Part of a small language model's weights: no biases in attention or MLP, normalized queries and keys.
Each number is 128 + 24 x the weight over its row's rms, rounded and kept within 0 to 255. Layers, rows and columns count from 0. Numbers have three digits each. The size before them is the row's rms in percent of the matrix's.

# k: layer 4 attention key, 128x384, rms 0.147, rows 108-127, columns 192-255
# q: layer 4 attention query, 384x384, rms 0.16, rows 301-319,333-351,365-383, columns 192-255
# v: layer 4 attention value, 128x384, rms 0.138, rows 96-126, columns 192-255
# o: layer 4 attention output (transposed), 384x384, rms 0.144, rows 288-318,320-350,352-381, columns 192-255
k108 093:107153161132132129126109105155103130111161114115105135132145135120136102174122149104166137107118129108123153137158145139128129123116131159078145089140127134155145115135138122065115151143123162
q301 118:128125119110117135121115134106117123133140139107130120144106079123109148181153158144143141088108203128093148114126113136106087031121100109128129144076113111128093140130122122167119147160113144
q333 119:128169115155123167084169162093119124088100117163188095146118109100153130117122134131101162127131137147114126110179159121140092123163148131142129135130110109105103157125126165082115098137172124
q365 111:088123134145151130172100143180138116133093114139149115142138122051111145117134115159106132135126109128116128116128090140158175211141138147131092135090112179144135131091130121098107120149140156
k109 098:096095099108125134151105089121132107133096122109099116113160147155103110101166135132130107127084090172139145134084106120128122157135165140149098118129134138135127112078150158109136157128076123
q302 112:119178141179149150106123130153156148150141137100152102122161120064119125150130144158128163092136082127138156081143087093142142149125118119153152135132128148131121133125121124153094151157124158
q334 117:138105087088156143104102137144104102122125136131086104130094111114123138149124118103118116111143123148125097117096134102146130120148120164149145140129114121131137134141150146101121116133109181
q366 111:121119123135139152168121113107128151129206120154125148120134131102149137147123122134136162097166113176119083122109137126134140102075100133125165182148121125150113143112113114106150152133164148
k110 100:125109103162137094100137152156118083144140088103177116127134132126161118111103153129132168130082190077143107116180085113133151144138098105124107160110134149171093131128144158107106141113154117
q303 130:148121126165129211147124094137150140090100144143123115180127119152073142114110133141099128113164133136127057109117127147135162125134105142105152103116134141116114138118135129148151108160125187
q335 114:130146148109129149163147151147121129211151091180126158148139181146125111106143112139107100104136118144120116132125181127127082114094120103116131130132104084127151149137139145143085124157113131
q367 110:166154085130152123131140094146151088135130125108159114114111170118094111127075099129121137108102110112134146058125125152162119126130113091097147137129137154134155108143130121108123106132146135
k111 100:076123131136120169165136061129127134107134148142129119114116071109128129122118139135080109159085108160154155138123117109110117142126096141139175132134109127132083123150120109142145132068112105
q304 102:088146099115134147103145149074164154099129130167116106147149155121087167113141153123158113134118086131110133128103144134151146165172126098145102134147085124065142138122051133146160124130123163
q336 092:114139131114130129139169143121152141126098168135133092130143112160099137118077113129157141125105086144130100112111160145139143118150148114132170138117102117110148145148116139122184109172093148
q368 048:079168105135146149126153109074109128104080141165111163156121131136082151125152151138133101115147107145151112130138113153175138092124158105124147092122142121107163116129080129107119140138126193
k112 090:096135164138119104137116103116141149104143180141145137176162140107144112161098140130132128155143162109160142139109165109150095108099088135109158161102110094136131110140054144167128139104108139
q305 096:116106125108091107089128129129095147133115133155164134129138065123148137121108124124129107095109133131165138101158118143110124132091161136167090139164146140154126133087149163085112091107149167
q337 090:163122110165101146132127119123124124093138150161115130113159098131144073150126110123120107083117137135133128111118120124136080141126118110121105127111149116107162134132156126124086127190119123
q369 064:147097132123116180116143156119111165104149128135122144118098159143126163132132138150108108111120147144141140138132090142145081125110139106099122127121155153099132068142108167096115133105096132
k113 102:156108140125113141128123133127127109107127085091132145132092118128157099126145106113147130110117152125172125091142117109138158107112118140112105106105113134114126102145169139136117086135141145
q306 111:073161125138132104122123144107102157094082103132123114163136159149136151115147074145131151146079090176144149108091176179127141128114114104155146095100133095120128146085145166138153171138116112
q338 098:112139067130094105128122110134139156160148086147100107138153085128098119117138158106133144160141099150114124098134093147145128111155089153161138153188123104115138123110142146104192148121125123
q370 087:118119077127108138135125122148088135137136124135077171089148150170117120136134162144092125115115127140127154155121186101080091110172087134117125097149133075142082151136105110136106126111152134
k114 099:091136129125101113082123155125141134109110148102146149104115154128158121111137109114127097122156129117133199120106154083107134102129125106114132151138141122150135140098122115155132170139097106
q307 100:123114117156113120144121154122115154143131147140119101158144112168117141080124111133127130102131171130137103143184114084144137098131139166096088103165147130125165130091115127136145096129099168
q339 100:130131149127076126147111150092130152132063143126134113162108160151148157116117137119130102101141157143064133124107100124144169137169155146147162143118120157146162111093107113138146157098106122
q371 082:130113098073107110145125099146167135123130182140107080131157142161157120123136097074126137130118130122153125097153136169121105103158133194135148177130115079153098097129132121125116153120125109
k115 094:112161088160149103153126160102137094146161147107176143152118139147128124176120140158149171116119141083098115137142130163113135129151127142116094171057131126210125102149128115143128091109124127
q308 096:077143149085105112129096106132137125154139147153143109130110092120125057131114135153164116091104125085140178125092150099136099162184068125138166068129132131140124148108118115135090144135125149
q340 109:156142130152140133090167142118094112122133122133108142143123099131126112091128149156128163132100082103134175149115124146137113127150123159069126115148149152137096127131128109094156153093135123
q372 102:129130150138179157104181131095149124137162148091139139118132100096086106118121145158127113143098126088123149122092136097124093126142119150079118116131123099118125185131122120099104126196141150
k116 099:111106107157106101135116147150104154141117110119129121110085114115098127102136178112100133113127153171125144130132101119147101153129122129095130130093132129153132078119139100112111137112115117
q309 102:104107146125136170112121132115189161112142173099136124104109171102087155134125119124111140143118077154111128168136123121115122103126123103099129119109135114124157123145192064133102149109119156
q341 104:116123097161127111102100111099171126120137138131120118122130095142098069126092112132129138124121156129112135137149102094106096187155142154148163113100133121146149125151113102153122116146113142
q373 106:134158155116113127076152181117134130123158151129124118127139111140134112158149113103179117151187132124150105112146135074140119163115123129182147108116134124136138128115126123112107094157140135
k117 093:105113120135084149167133129111142108156138128118110145124088143131151125123093116122143149113134119185147089144094143138105082132137110183120114127126072135156151135109078164129138136132131128
q310 095:090135126152141129149141124131104140090115136145130060103180166117124100153114086155170135128124149146142156180143149111104167136116093140153141074131124126160137139140149123146144159139144132
q342 103:134140099183124138148077099110127136091122161097136121127195169102114132094115141087098140110090142106120108112142148146126129133137137124146095104092114158181141148122100122178126079129130123
q374 096:095161120123115129163167146122156121103119159144141120128157123103136116112109166117119133151081130117146145089109128147166178088133089144105122106126127140182088129099132174106157152103155112
k118 094:144135102119166127120087144114126127136154141170142168097075121166132140097119144148101135155112123163139154174128134123134099142088120164122107130151132144135117125099097170151147136076102095
q311 086:119144086127137102107073163153120130160143081134140099132127118126155098129130098118086131152109123130150115125118173133124122121138147130142161160123146175149125159108123138120173148145133107
q343 094:129094155164106143094137154139137110118134157099151139124113115137114079130157159119184083102146139142170147123106106130104109134112139104156119107124130168139157134138110160162131097124164157
q375 096:145108092132135110116149118124122126125135108116092133098131147137102119102161103081126116081098120139099102114130100130099103157140112130113176130153127128120096131137143126163084128144177075
k119 103:104118189131087047086121118110090091089138083144125148170115163112129100121128133156164109108153123118097150145119159107103090121096075165123168177133079093114130134120130143142135138125134145
q312 090:162147152129123136098100200132165139155108129076155119109088160155131134078091139100100137143109141137100080084128122152145105132159120131135130102131138136131135123111148098153186141115140137
q344 107:124117144169149129135161159145159170122121114124083136137124127128078141123114167159118106144104161124101132119124114095170108127142098087139154125153131149096088173140136083135161120158109106
q376 099:109121164144116137158121132127156134104110143173120122140113131101153162092141133163083138150117102162072166148151161152105148145131143174097136114099154144115103121109117135115152144106120126
k120 103:181174123143131124129153058120138092129160146088131129158156169116138148111136112128122179117156122131126099129141117161162154124131108122149108148098101148133141119120129164110146130160126125
q313 090:103119123085093127128134123115122110142173149130092157128143104180160115141101110178162170112115089099117135160141145110127128140130153162170101122133155146100153147145113132115146145177165161
q345 108:117118170141144156148173090121146130119140102105158130131175100137147078143127153135125162138124149127127089090105136120113124137093126143181124174139100163129111142150191118118106107119164098
q377 102:144122135109132096139130124091129090127163163124161147144160133133131156161154151190135093122153103127155155147125121109114135137107092137129147120142120144124119132166067126128119125118107151
k121 099:118106105127144138148115190144079135124105167117124074157119109099130116127096104126119159094126125143134131132149145186145126123160175138127150114143137109115151131133150137119137095152159132
q314 104:100127131133170187129115094107140081094150167117128118131087108121129137139109174187143148143100130109146145147175142155126146144117129106129154140160122088152110146165140146174125163117114143
q346 106:116143122112154111084132126117153143107153162135166143151113117149107123147149120135162139100132152119162118151133131122101151112124112166110142121155130076106138133131137165146206134094089148
q378 101:099168083136161113119171147084156085113145145139127082144130133143115106141123193164153177150121132131145134115091168099124102106057137135159123110164082101105109141148151156131122118117155122
k122 096:139111122121123150115124106117121100119093135100126178093156144142145114111149112101154077162126108141121120098135113140106184150095106110145126150150151125116115118142124085138134102128109122
q315 085:138104157133169109116145160157082162122103112096124130104111149118133126168086130105169113154060062125089133128104111130109103125129126118107113119125098086131126155168148157134123118133155122
q347 110:147088122139158137121111145141079111107140138138125105098152129142124096110161097104084153116094133117154149116122093097132166142091150128139163115126147083139178165121138137137160117118135086
q379 095:129107159134140146071152134093095141127139136112132132063166122127158122142123105127149124151146170131154143127119135109113124161145134144115099169162105144130133159106161135141110149113120137
k123 100:148108131129094165122132128113096097119097101107120144102165127110158122128131133130141115132177122116111132093137149128092177141120137140118115114157156144122117125093139100125127132141160130
q316 107:122114130144149130124176145099115123132150113125133112131143139146172134129152120148140153078127111139142142147158149112140149131119111107125118126149152104109165159155160147144132154083166171
q348 105:180114141084129116086095121095105158142109113154084131144157122112160102152119136137136124135119106115105106119163110106147175155103098189135131067164153181111154132112120115119123132120130125
q380 094:108084116096118097159132112134093125120114145116141090160095114198158138145139089155139134136112115126134134110109108113087120106133113155117141136153117133130128169108102117107124092100174095
k124 099:106126132191118134092161120171136154113109120129105179133148110096115161128117111119122120124116134106094107100096134130127107150134121080135143129130127118150142131101160101112172108132094127
q317 138:147150110143152110117120158132114144129089157109125119130109141188141145102148132121126149079121105114125100084154188139157121110156097095118098121119139118186142159110139162156149136138117143
q349 122:110090145103094158111119104154115134143106128177157108128151154129103125079133141100125119135117099079120104107118125106134128142139080149087123154095143162134101165116113162121155144118076130
q381 099:129144149156106154160130127134167124150143125130130179155125143158121118140112165074099196106127160148159132080096111126144075150112139110100133078126121151101143141142143172158136157114113121
k125 094:148147135146167128070107089121116087123097126141106143077141093118139084168113104131162118098138123119076118150152196116086101102119136121136156116123118150139151124126124112112102118127103109
q318 114:132132091139149076148135125090123135140092147121117127134119117103106115078131146130082102118106129099136107125154100118123083117137178160104110118116077159102096157171109115093155132147151094
q350 114:094156149136113132118084120123145144107059111123111118092129131119094087148129178134134118096132183138123098084138110139096144118136157107124146146076153138163128143135148087109094142106124128
q382 108:125157143135126112156097125108182102115145125120098162158131148109122120161150090109143110112098145098126149109166070158152165148136103121122109137102094187118104115159151133127153116143099139
k126 104:124138160143098131128096141121115115147124151101112175170115126159150107131128090085115103123082119119124117134110085142132106188142131132179142096091150119137145111135113133167104143141159147
q319 114:129098132130103126110112100119132125130161150099097060146134122082114113154130143134092133122103151095134114126148082169120116107135120074122158133115118089096115117167097101126103079116148119
q351 112:131075146116120152082107116141125123119141087126122113154117149113153141147143151154101110164142116088085169111134084086164117140161101108132097123146143096144176091171114090114130153100180114
q383 106:157140132128129119124141133097114107125135112171109190110134121121128143145130104109116144106096091116123116119129132144138137119152133123081140116098130093097110115116150116142167182153116139
k127 095:094152115163140159118117164150147111109124134126154128102137127150081126121126178123134154121162146166150121118140158152127124118125107128176159141124099112141119137093158104151103148162113123
v96 109:094080136086119141127174142123153085136141130151114125198163122082147118141141110145172176124125128096128165157127111141165126093146152118142075129122119133101089096159159147098142132112148095
o288 103:139123147173130186122148121114158106120152114162094139145162115150137111115107103116119143151070076141103122118104081094148135100134111110144140099127132158119122137128158177109108140116099092
o320 107:152126134138151061135131136149087149138130160151108138121124136131111140168105140124137149119131173130136119102158129150101156145056082118080130067115125135107136133120184126121177129121121139
o352 089:131137112150116118074145150130147182090122121124163119094115093144132104130109089122110093101158145130128131128140149134054135117131107183107122180110130130148110106108098111146130114122089121
v97 111:143141164146108112106117133165168123133098094097120094104157130153155118121117150094115138171117113142145106152139144145135160121144119135141112172104097117188153139117136114160135157107158179
o289 105:140147137122121144144128132131116147145131091152136136110135159118114092135135117158151156097147143146112137106099128146106138144134117097130122130087151102139126133154133123126118124149139119
o321 102:131156170152131140133148149108170120137124139095110135153112103133141166152097143142097079119150150130178121116144122123136138137164130131095177153121157129107142109114109102131085110128091127
o353 084:139118106117111126169114174136119157108171094151099163166140115108156154100122148122145138154098128108120140146150040154147135075093166130060125097131165109136146151136130138095120113126112142
v98 107:166128133118123161119091152143132101132152129116115165099086118122105174142169111094166110129187126189127085116131153152114095150139123116123111146155149174089058117127075160121114116104118103
o290 101:114122164112135109147101119145126142139167114169121169127125105171163163133151172111132113122167155082115106143171158117105139123137089162110080152167113139118117111093113136138156152134107146
o322 104:155101101130090144133129140098148133161134158121146125129134147153114096131123101196124132087081123170105114129136137092139136140138128143133150156174120108133158129126133146133161143106145117
o354 089:116175132113107133177103127146132152105079117154179124132134113108166135096101107095131146157153125132127127122161128140113122111082144099141108147143135141166129125146134122163117146166084134
v99 109:145125138134116109147100144151119149137119134153130108165072191098153148172143124114174149124059154152107098176113099102149104146125165141087129106142117132076156122167156133133114082112145177
o291 114:121190098109103109137122141155141105071150084114158143132073141114112111141161127133146103113108163099153137079131088128106108133080110129144126104099158101144106094113089112155141119092075105
o323 107:138095120157146128089123096108105118165094186181116104088124087124154148120125168136181099092119111150148116121107126152156149129144137134131120128179138148141135146152161174136135096141135117
o355 088:145155114107119170112160109122143133162125106108095118092125138158087105130112153127093143128176098077092132082131141106148133119159128146157122133115130123135147150146137113132131131097151123
v100 113:170155114138140115119131128123141165115131111139137158162117163123147124130147156098122142093124124105149123097127149100133087113145154168119094098185113160141151122113103146115136146132141141
o292 114:088112110142137164140136103072137139081130155082128084114151148131123137155140118132140108161134119152109146113079128149143120136096134088135141130179118161126116129145102130135095095165135134
o324 103:179112129129116148112126125134105142124128125135146132116130121098134106087144140142120097109112141132158150153162123090129116099155120153132121114125108099135123120137107127113137203091108132
o356 080:118135118103143084137151110127110115109108141184140103108128107137080140118131152147119110156140104127131107154115131141099161117113130118142139120117168128134125151135126149131189126131119117
v101 103:172111134134176161121115086116117117124131177172090162123114141098127125145154175088103112129097142101076121139116145139128143123158122115131121117141139111107115105126142141105133113159146111
o293 097:138093095143131136090086161128114120072143136159107112126125113115131146145164145127103083110133117116151104114125154136151140137141115115161119128093077158121149097135121140123116153132120133
o325 103:114139136109134126095118126135130130165142149123141148112132124123113123085118141155122151128142142098113116132165112108130098113136098143101075141129118115139144125163117085125174109155120143
o357 087:126163133193170124081130152113086141081098100129113150135134111126127107114149128158150166134127143143148143153186120136132097138098141108123153115141098136149086154096088154144170169084161134
v102 109:128144114166153160120137141128148111117181144137170138114121104113155116123112089137120106135123128129134103120138096117099091121096122146130123127132087088073118109102105161099155108173081104
o294 112:131157146142107144101097127151120157151148123135158120163156121160150119125152145098153150135096152116115125101149072152141126127141143167118117144136135133142140124131179090104094091093109133
o326 098:098101146155133119153140123123114112107118091142114140118058129108091114156104098109141100105135111161131139199100125165153090138100152142130151158094094115117131126163118137121154144122152135
o358 085:141069136098113103106117099137158155096125100120108123154120149144127128134125145135116139143171107100109108142133129135106152149111105129118127096119155113114128137081112116124141113120176147
v103 104:129127131131104111123124123104166112111160138137117123114145148177133117118134090111142142140094146139118112091138130154125168085135068164162122130171166121082134137148108089146094131143150091
o295 105:138125105160120144092134145112147132070149136123139149133059112102108140118113107124165135132081097112098132131152113089124110103108143117126133141123136134100150143144097143129113135088120110
o327 104:114101142105092128107189139120137118150097091160176112123149142129102078128127132112111136102117129147147150140102119128127108127156146127185123155102123144129102115123123139147194162135094137
o359 088:101126115140114131154132101132095120153155132152109119126154116099150145108100129175163118131158137096108120149161084130150138107136140159112104127113102095141134124129115123155136126159116125
v104 104:152099133123150096135166178109123132160119087130127145136107140134089166118135164181105169147129112141143102130142078167134147143123144150153106168122139140097120144164148162094092130161107136
o296 109:135139116149111114123102142131158124128111094104121118121048139141125144108124152124112129134125134152138136137128105092157161129145107148130119124182107127128178132135124120116107117163134129
o328 109:142114136090151130102138134115147163156126076167142168134153100114157114139125103131139096122155135135145117140129153143082127146156132113142148136103117127080140161171117146154135104096094112
o360 086:149159110160112164155116112118145163148130122187147074112110140121134102152126111140106176108110133106090169164159127182082114126138140138092121075116130091110106102122135117104129115081132171
v105 105:164081142097143107127165143110107132144106111178125143103125095136182151109106150144169094179152129157109133152150067120096139137104122124195122139144146148120144127094117114164114161142067147
o297 100:129113124133104105132126154146098122138114145144120116151121161147143129129174119141135098165105119104127142128133135145112112154163151169125140117119065148128148134172088107121118174081135154
o329 111:100153136082155085141148113112124079096110137163164160144142148098100120134159135090071141112125109107119128142116100143156137116120120137129144126148150094119117122098123099132183090117152103
o361 085:166138138173087151175128128096141151137120100104155141165147128116133125153096115116133140100094121125128104120126158104188149105125116172102141170089164134181132128123130121113151107124102140
v106 101:137113072134076123098097090116131142139133149094150126108130132125128158136109146148116132141083161138129168138108095097134152128123158116110117103132133095149135117120073091124070121113127120
o298 109:123152123124163142125153083166123180107141112125081124088130151128106130108123142113114126138176127109107151143169111146108146177141110165145113134107140118125133132165143100092127123132133125
o330 105:120130143081124101094129159102107125161153138119134092164133156101127134151140115088124135129106112137106115094124154135128126110132115131089165154156132120065129135088154151143152145150146132
o362 088:083139131171135101117110147137146121144118144137120151132116147108155104124153109122139166113128119112141157110150077165118161153143138137147112118151132157113161131118148138147108129138112130
v107 111:145143140157146137109104125079141129145121129191158155184088120148122115111115067111102137107167135116090093133111122144122140126101141129117158134132162098122130068151128134152125153144106159
o299 115:122154136099117136126110127164091150177152113119134114100113130119136159108088134116129144116123137121101127175122124107140120141120114102136125139067095129101121129123155125145097087119118108
o331 100:096080135098130126130134140124103125106097160126112118144131133125149059106193159175114120196155160121125128117122183082140133096112108133112158139151099100168125141164144150117166195151120156
o363 098:176127114074143154133128119107111079111141139135126109178143102100134160165138132218135152166100105102164104146153122144085094114096118159152136108140122167149150127097127116082099119140172147
v108 099:156129122107089113151094153154137179142135131111134121160145153099126140076130139137076117141140101086109107108145139164086161141146108132160108108133120125148097130140108095139126175113155126
o300 095:134169139095150163106149082113143138101157144126131162135126146108116134191155089137132102114097097109137134188100147131139139143110108142121157115147121134116130146127157122167104102111107115
o332 104:141096117124183117154100127101158133144134121130088129125107114156115117114109139117126138129129112120076139133098102162147151158136142114166153132131139151136141153160111107148142115169106139
o364 092:146133071137138129109132130135144106114139104124146086128125149133115168123099148090131106143104129152150132135136163136121118123138093131168128129134126128139145135132142161140112138103100128
v109 099:125155125145159114134101125107120091128170131170122119148086190129158128116140117131159065131105113119125161156161125138091102150093108112109148113160150124126166135116090131142150132165124118
o301 103:167090141164135077083110149123135154132120115155122161119131123118115142123135120147116135153118166119105161153120130144102096161102148111133122150154133122097128201104162127194115151102084080
o333 104:118126153148096138129129111150149157126117151078143091096147167116103101120117156144149131138152081142125094122137145107116131134111115129119113167125074086147144102148086142070168109186192147
o365 090:135108106104104119046162120120117126119138128103097145139124099135139170128152137122116118103146117111121114139085153123134148165140130106108132106130183137123125132099111160164099147153125112
v110 101:086088142044145121097184142116132187126100097139130138093168148134083108114092115143126122179123157117139130102101126136095109162152123135144139157107092136113137129140137121118142096119104152
o302 099:120139109134149135123105158141147111119148154124120130143150078135125117130141152097129132197140130123161127125109127118092139142149165156100114149123120111122172127159150098148173153147113148
o334 100:080149128125160133103135129158126130111119149148122158111130141124142112072139113132118124085116145124156097142109139151122145094120145147118100124110167156146121143094109159172106096170115099
o366 095:142160103161089116146081161093106138118087117092154107112121101130116140123088139177125134148150095111094133168158116117151129126121127149131112173146100110122124102112118160128137141087117154
v111 099:102088137151139114136124146120110132113163164152124148144132125092117092144078151118116133127131128113143096124117134143155142144140123101105121080123084142158130121151099121085158143106136128
o303 095:113116109111092138089134131132149151120111127162174183148125126144120160156148122116122136132119104113117121101103116118131182096122104126160166126158127108124152139148161126143110114160130127
o335 101:137178119113159122124090119109076119118147077102087092142098133115108102073133153123129119093121139166122133140169127114170095154128099121141113097079123139118152123095169140138140104150138199
o367 092:138093170178111096129144114109147174102117123095143118129132139100127139132127107143122121158103119137104146150137131128129144131161154178111110132106145092119152120137086135139156128137127128
v112 102:123157161111141079140105108139122103138141141116157117131156121139192167113092120160134104122116086097179123116099111153128136097102086120137105146152125154128136099158100115109145087105143138
o304 095:092090119129155138182149083127144073140143148161125098111165075132195114098098144118167111103082090129096147119168140152112106106115148190149135090068142087138147108161141099130154133116139146
o336 106:094163122173105127149153145134161136096137088121096157117080119104125114146128156135123173137120131105098151159073127100123139173101114127115138110172117178114125098154137125127098083121117132
o368 090:171123136159126141146132098138109139109106105146092171137145129104104131116075158118148127119155126127140135138150112104131140130159127155060140131089140073144124121083115122172128124099099121
v113 112:155112144138123132119168085108107113130113103138102081102115114131121108133064195141091143092132154167152194143106138131164115113131121154135165113105135107142158083080169150154138131113124127
o305 107:131111169114143127102166149092155121094110084155150150108119153129106185124114112139150149151131109180102123117116146114100130157133128127112199136085113158084155126122146105135169110141120160
o337 105:135165115109101097097140104090105150138140136115113162147156172101123138126110114126096125137097105103110139137118141139098156090137146112165096080108137178121126114118142131154125137143153101
o369 089:139137148139117156161081134147092128125123101109118159095118122208140128090110127096158109078131114081112126189122102103166104145161174122116122174144135120094113125126123105152168159096087132
v114 114:129136163131101114137143125170138124156178099123157133173102092113127147151157151114060139158109139130085113122119144142165137144103171104123130122117120125115166127159114114139129124100153146
o306 104:168110153115110131122122161105124158118138135116136128126143118086108084084108080134145131143138094164127137132122116142136128108130109111102107160128169130132142148110116126130156141101125126
o338 099:123093110131132113177147156146071116084114121132127162159125110163125153143148156069103134159122102141089096115141156156128123116117176157151123133165109111127147180154156133094096095120161119
o370 093:107063162135114125107113134113109134104093094127143153107109117106145181112132102110165119093103150120161135106152113136126119116145128136096160092121132123114150106087102113103121151130113137
v115 102:108127134067153144133175142126105129155164166127140110116082090151107114118089131149099140120134106169122157147101166146122137070135123157128115141112114163118110144120154105112108141138109117
o307 099:125090116131130140091132142120146097148105103168115139093126109122106163134130141125142140132129157158102136128141156120118163113154116155055154138161125113124101092136132122143122105119130111
o339 103:121132122139097132117092128136085148155155167102100096126131097145138141155102107113165109123134119111133099134085154106152129093125143195114102175085136168140083144145143115158116123121091159
o371 086:130102117094149138132124119122159191120080154143102133118141135151151117132132178118152136131089128118144164107102078119141156138134104113136144110104151103168110128136135171157148124154122130
v116 103:155141143130155108116125120125144163154099139131124118120151167114118125119147139069138149153149104135153167142124115134127140110117164189134144124124142136163160125115154138092157119120144073
o308 096:112114131142086123119098127155126135137109120084167121155098107146199097147147121096098109103099115168101118107135068104102148129139091168080080143110147155106121170125110140151120123130102125
o340 106:109122138119094091117133152093080101145164118083117158149120135111172198119092096132115096126141131102155130135098182128113134099192132141110120158130155151114158136134104132119097108116087120
o372 089:116113104133122126196139124141115126157141154137097086133136087100129143139109133169129142125133098124160181159133158142174163076082115100139112107140140127141164085146133151125152130127134166
v117 107:094140136144144106100138148134164121109181134125143083138124107092099117139149135146121130150119177103156107078104130114193156131134104147093143095077147137122134114139098149107097113125114157
o309 100:125171110123106125082175163125104137158093131115153105157102120105106125129098120148140159132114111150120131123122136134127151137149143117128132129152139136126115160097137091078145096151109120
o341 106:126175119115135083128151124143123181154123142125115149134108074121147095099095132156144135152136127132131112158143103130102125127126089124121175156101146141120135155134136113126152130104099135
o373 087:129145084152137109140128129150141136090141140146130143116131138129114146136130118115136137161082104124141130132115157097120140099090132145125122150161136131169160134103153115166100136120089165
v118 108:124135143132083122112105154118103085134119131131164083129151133098144151140114093160142155138133119087155105152138160169101076103114143124111100167131113146123134114097093142171100156126111156
o310 106:124084145154175157132128133129112115109127133095141138130148113134145142119117114144121177116121150097178123139140120147111117168160114136123116173068118102103116162136159169146124159144115156
o342 106:146167146096080132139164122122132173147098105147099094115115123195116097187154088088146108157122125107137118153146102092139113096094165093106104157107129125180135107129092123095133147169162099
o374 090:101093110138118123161164129142135130114152098129125134127125120130083130075104126122151127173099103124125126109113131160129129083103075116135167107171157124086127160123114098105137100107110123
v119 101:116113110159131136139164110173072107098137123131093140105134075109144137121159178146166163159121135136122113147111105135107146181146158157123148162144161102149121136085110141097201169106135112
o311 099:119126119129141132057167150102093149129110109139114140132186096128131141167117134113154144139145097170149110122125148116094139089146130148123113117147142136151130131091125128156152111167115107
o343 100:127115126154126122133126082136122116151110144152116106121130090166162117122107121132128114117103132148163146149117131118129085119133091108101099111128144118108139140101126178124135161142142147
o375 097:105081140097107159074087151145135145159164151153126146123110102173139133115125094144065104107131153139078133135146125139139099099132153124141098113106126121111144083147109112123125199144121143
v120 104:165120088083113106103134132126138151156140161127101067127139125139153129142157107157111117133111145114103143142153111134127112133113125141155098151104141118134134117143159073172116132098153118
o312 101:134118111116092183119127143095104130131097137149166164146107133100150131152139095140158083120109158136115197150155184149087133129137133133123074134146093151119163112142144122136095170123129134
o344 104:173079137110137125134121097124158151137115102134114129114122121146126139111143092156118183125115088145094131126144138151130131145150103146163164146106174124125107118124105089139139162108112150
o376 092:149128106117142133176134101085141098161148133143104138126138092158156142132131166112096096101116121111147148105118109093113121088112113151106114147114146156127115124133151135102123109113140136
v121 109:136130142132083103127087191130132134173147153109127130135119166136098143109072107111172142128167124142112088092161115151126152111103114123122114093135137151096128128158120113154120120154168111
o313 109:112143093171126150136090115120146112140100159104108106142122149128090137132126110167111105095091113145084163093149132105123166141114110120152078125141158114120140106106129133108141100146146120
o345 098:092115126122189096165136159094123142128151059169114126148142110112108109097139117125099119144160111158140137158118137117133119108176133122140127099129134132071105087123140160166143099146194101
o377 082:109094104113098177132152126185124119119147115176169143118139158151144080117116131146120149129142122127139135112176089124148142143132134104126149193131129173174114158107093124118169163098072141
v122 105:143164121151120090121128172115152117131111107110095101117130130118131161070164118119110119112149139130106102119128139137113119120136161111102127139118098149150110114138134102116145160193117126
o314 098:129145130156174048109161163136121103126123110108119112129073073147128123133130134140134156120141138173125161102139091136148139128134140125115134133099153149129152112151145130123095100142135136
o346 103:117190096129160170126098111136124174092134136153144090120120107152143154159145092134112145107121150123126109180146123072126148086130104121151133095162119093146102151145126180143167145139136132
o378 088:123171108088124129129069176140133113136128115157141202144172132110131141137069145169133122135155091132143121123156143157125117098168135103131148113099109159131177147114144131102124091106126119
v123 109:147125151108182142113128091081105125073129115105101135109113125180134115111116109158154130117100124123106095162122118090128090130171130129122141125124141124104180177115131155114188112143142140
o315 100:116169116092119169133115160117119130105153096129147137130139110094167123172135096115150065147124122159142122113127101094125166132137120162150144122106147156110131129121126121122104113136165121
o347 105:117145149165103130148129098140143105114126128124159120130137118169121081093128139108127156117161133096179123160132119145152140134127169128136097120110111157154113122152118113127164095085142156
o379 091:071116110150113093134143145173191149145116104141152122111088118124126149090145142100126136135139103187129113121141121152140160101127149134140087125148121100112125119151124125143160110144088104
v124 111:180134145137145146119171153127120076107072117123151133160118151069141108126126107142155149129165112179158156151095075133133150132121135107161142123113127157152131136122120149109101111142124090
o316 100:121113119127139169081128150154125166149109110099128185156102158103083139164174123125107121125157157094112104132141142138112077155180135132132109133123124154090140153121159165147066131131134158
o348 115:106110144123090095112162150139119158120154141160176160097136133126168113130144140094131155102093093131156097099148143109140135134116136138148151103135133118154111129127090144134138137122111079
o380 087:150124154102126118155106123136129145140088104120137145112144107153137105098137122139113120108123125125137102136075114151075121132143119130090115124134168149071108120154136086100132122145136106
v125 107:124124142118122091120115125164127113114095182093130135090134152108124112132109127119141111111123147120125145122131153116164162111170137083144111129152150121090126130115128109074114102118128119
o317 110:132147127121157163130109159093163111118095136121117113144111115109133143111165140158085141126144139141095126154186122147132146116133172092127105130110129109093112152092154132081133145091153128
o349 100:108109122123141124164147140096157146122129106154133124106142159150138134100121140062112106110106142140100120119134153103146132175099095127134098175112130144175140098121119147137113133142109130
o381 088:142145108133104101100122146144145112114147085129131121145098124147150140111134140130109124148114104131161093102124121161092139158096127183148144117158113139146089138150166136151103095101123118
v126 108:127113105135124147061121119144085113108097099106108125071110110147098119128130143168144164137146125112143148167141149121127106116145119147174135108164127139117076145106119125146108172127085159
o318 105:107169104139147140121208157135128108108091105132126147105134132130149122116102112122106130090152101126130100154179111110125186128177119136168106119160113130125117113109130096115154152124139147
o350 105:181101165120130103115098142107149144120179132181121152161098136118111105146106095122094142128135172103118182109138125150093108125058151131115098135092087161126123113130141130156142120122109107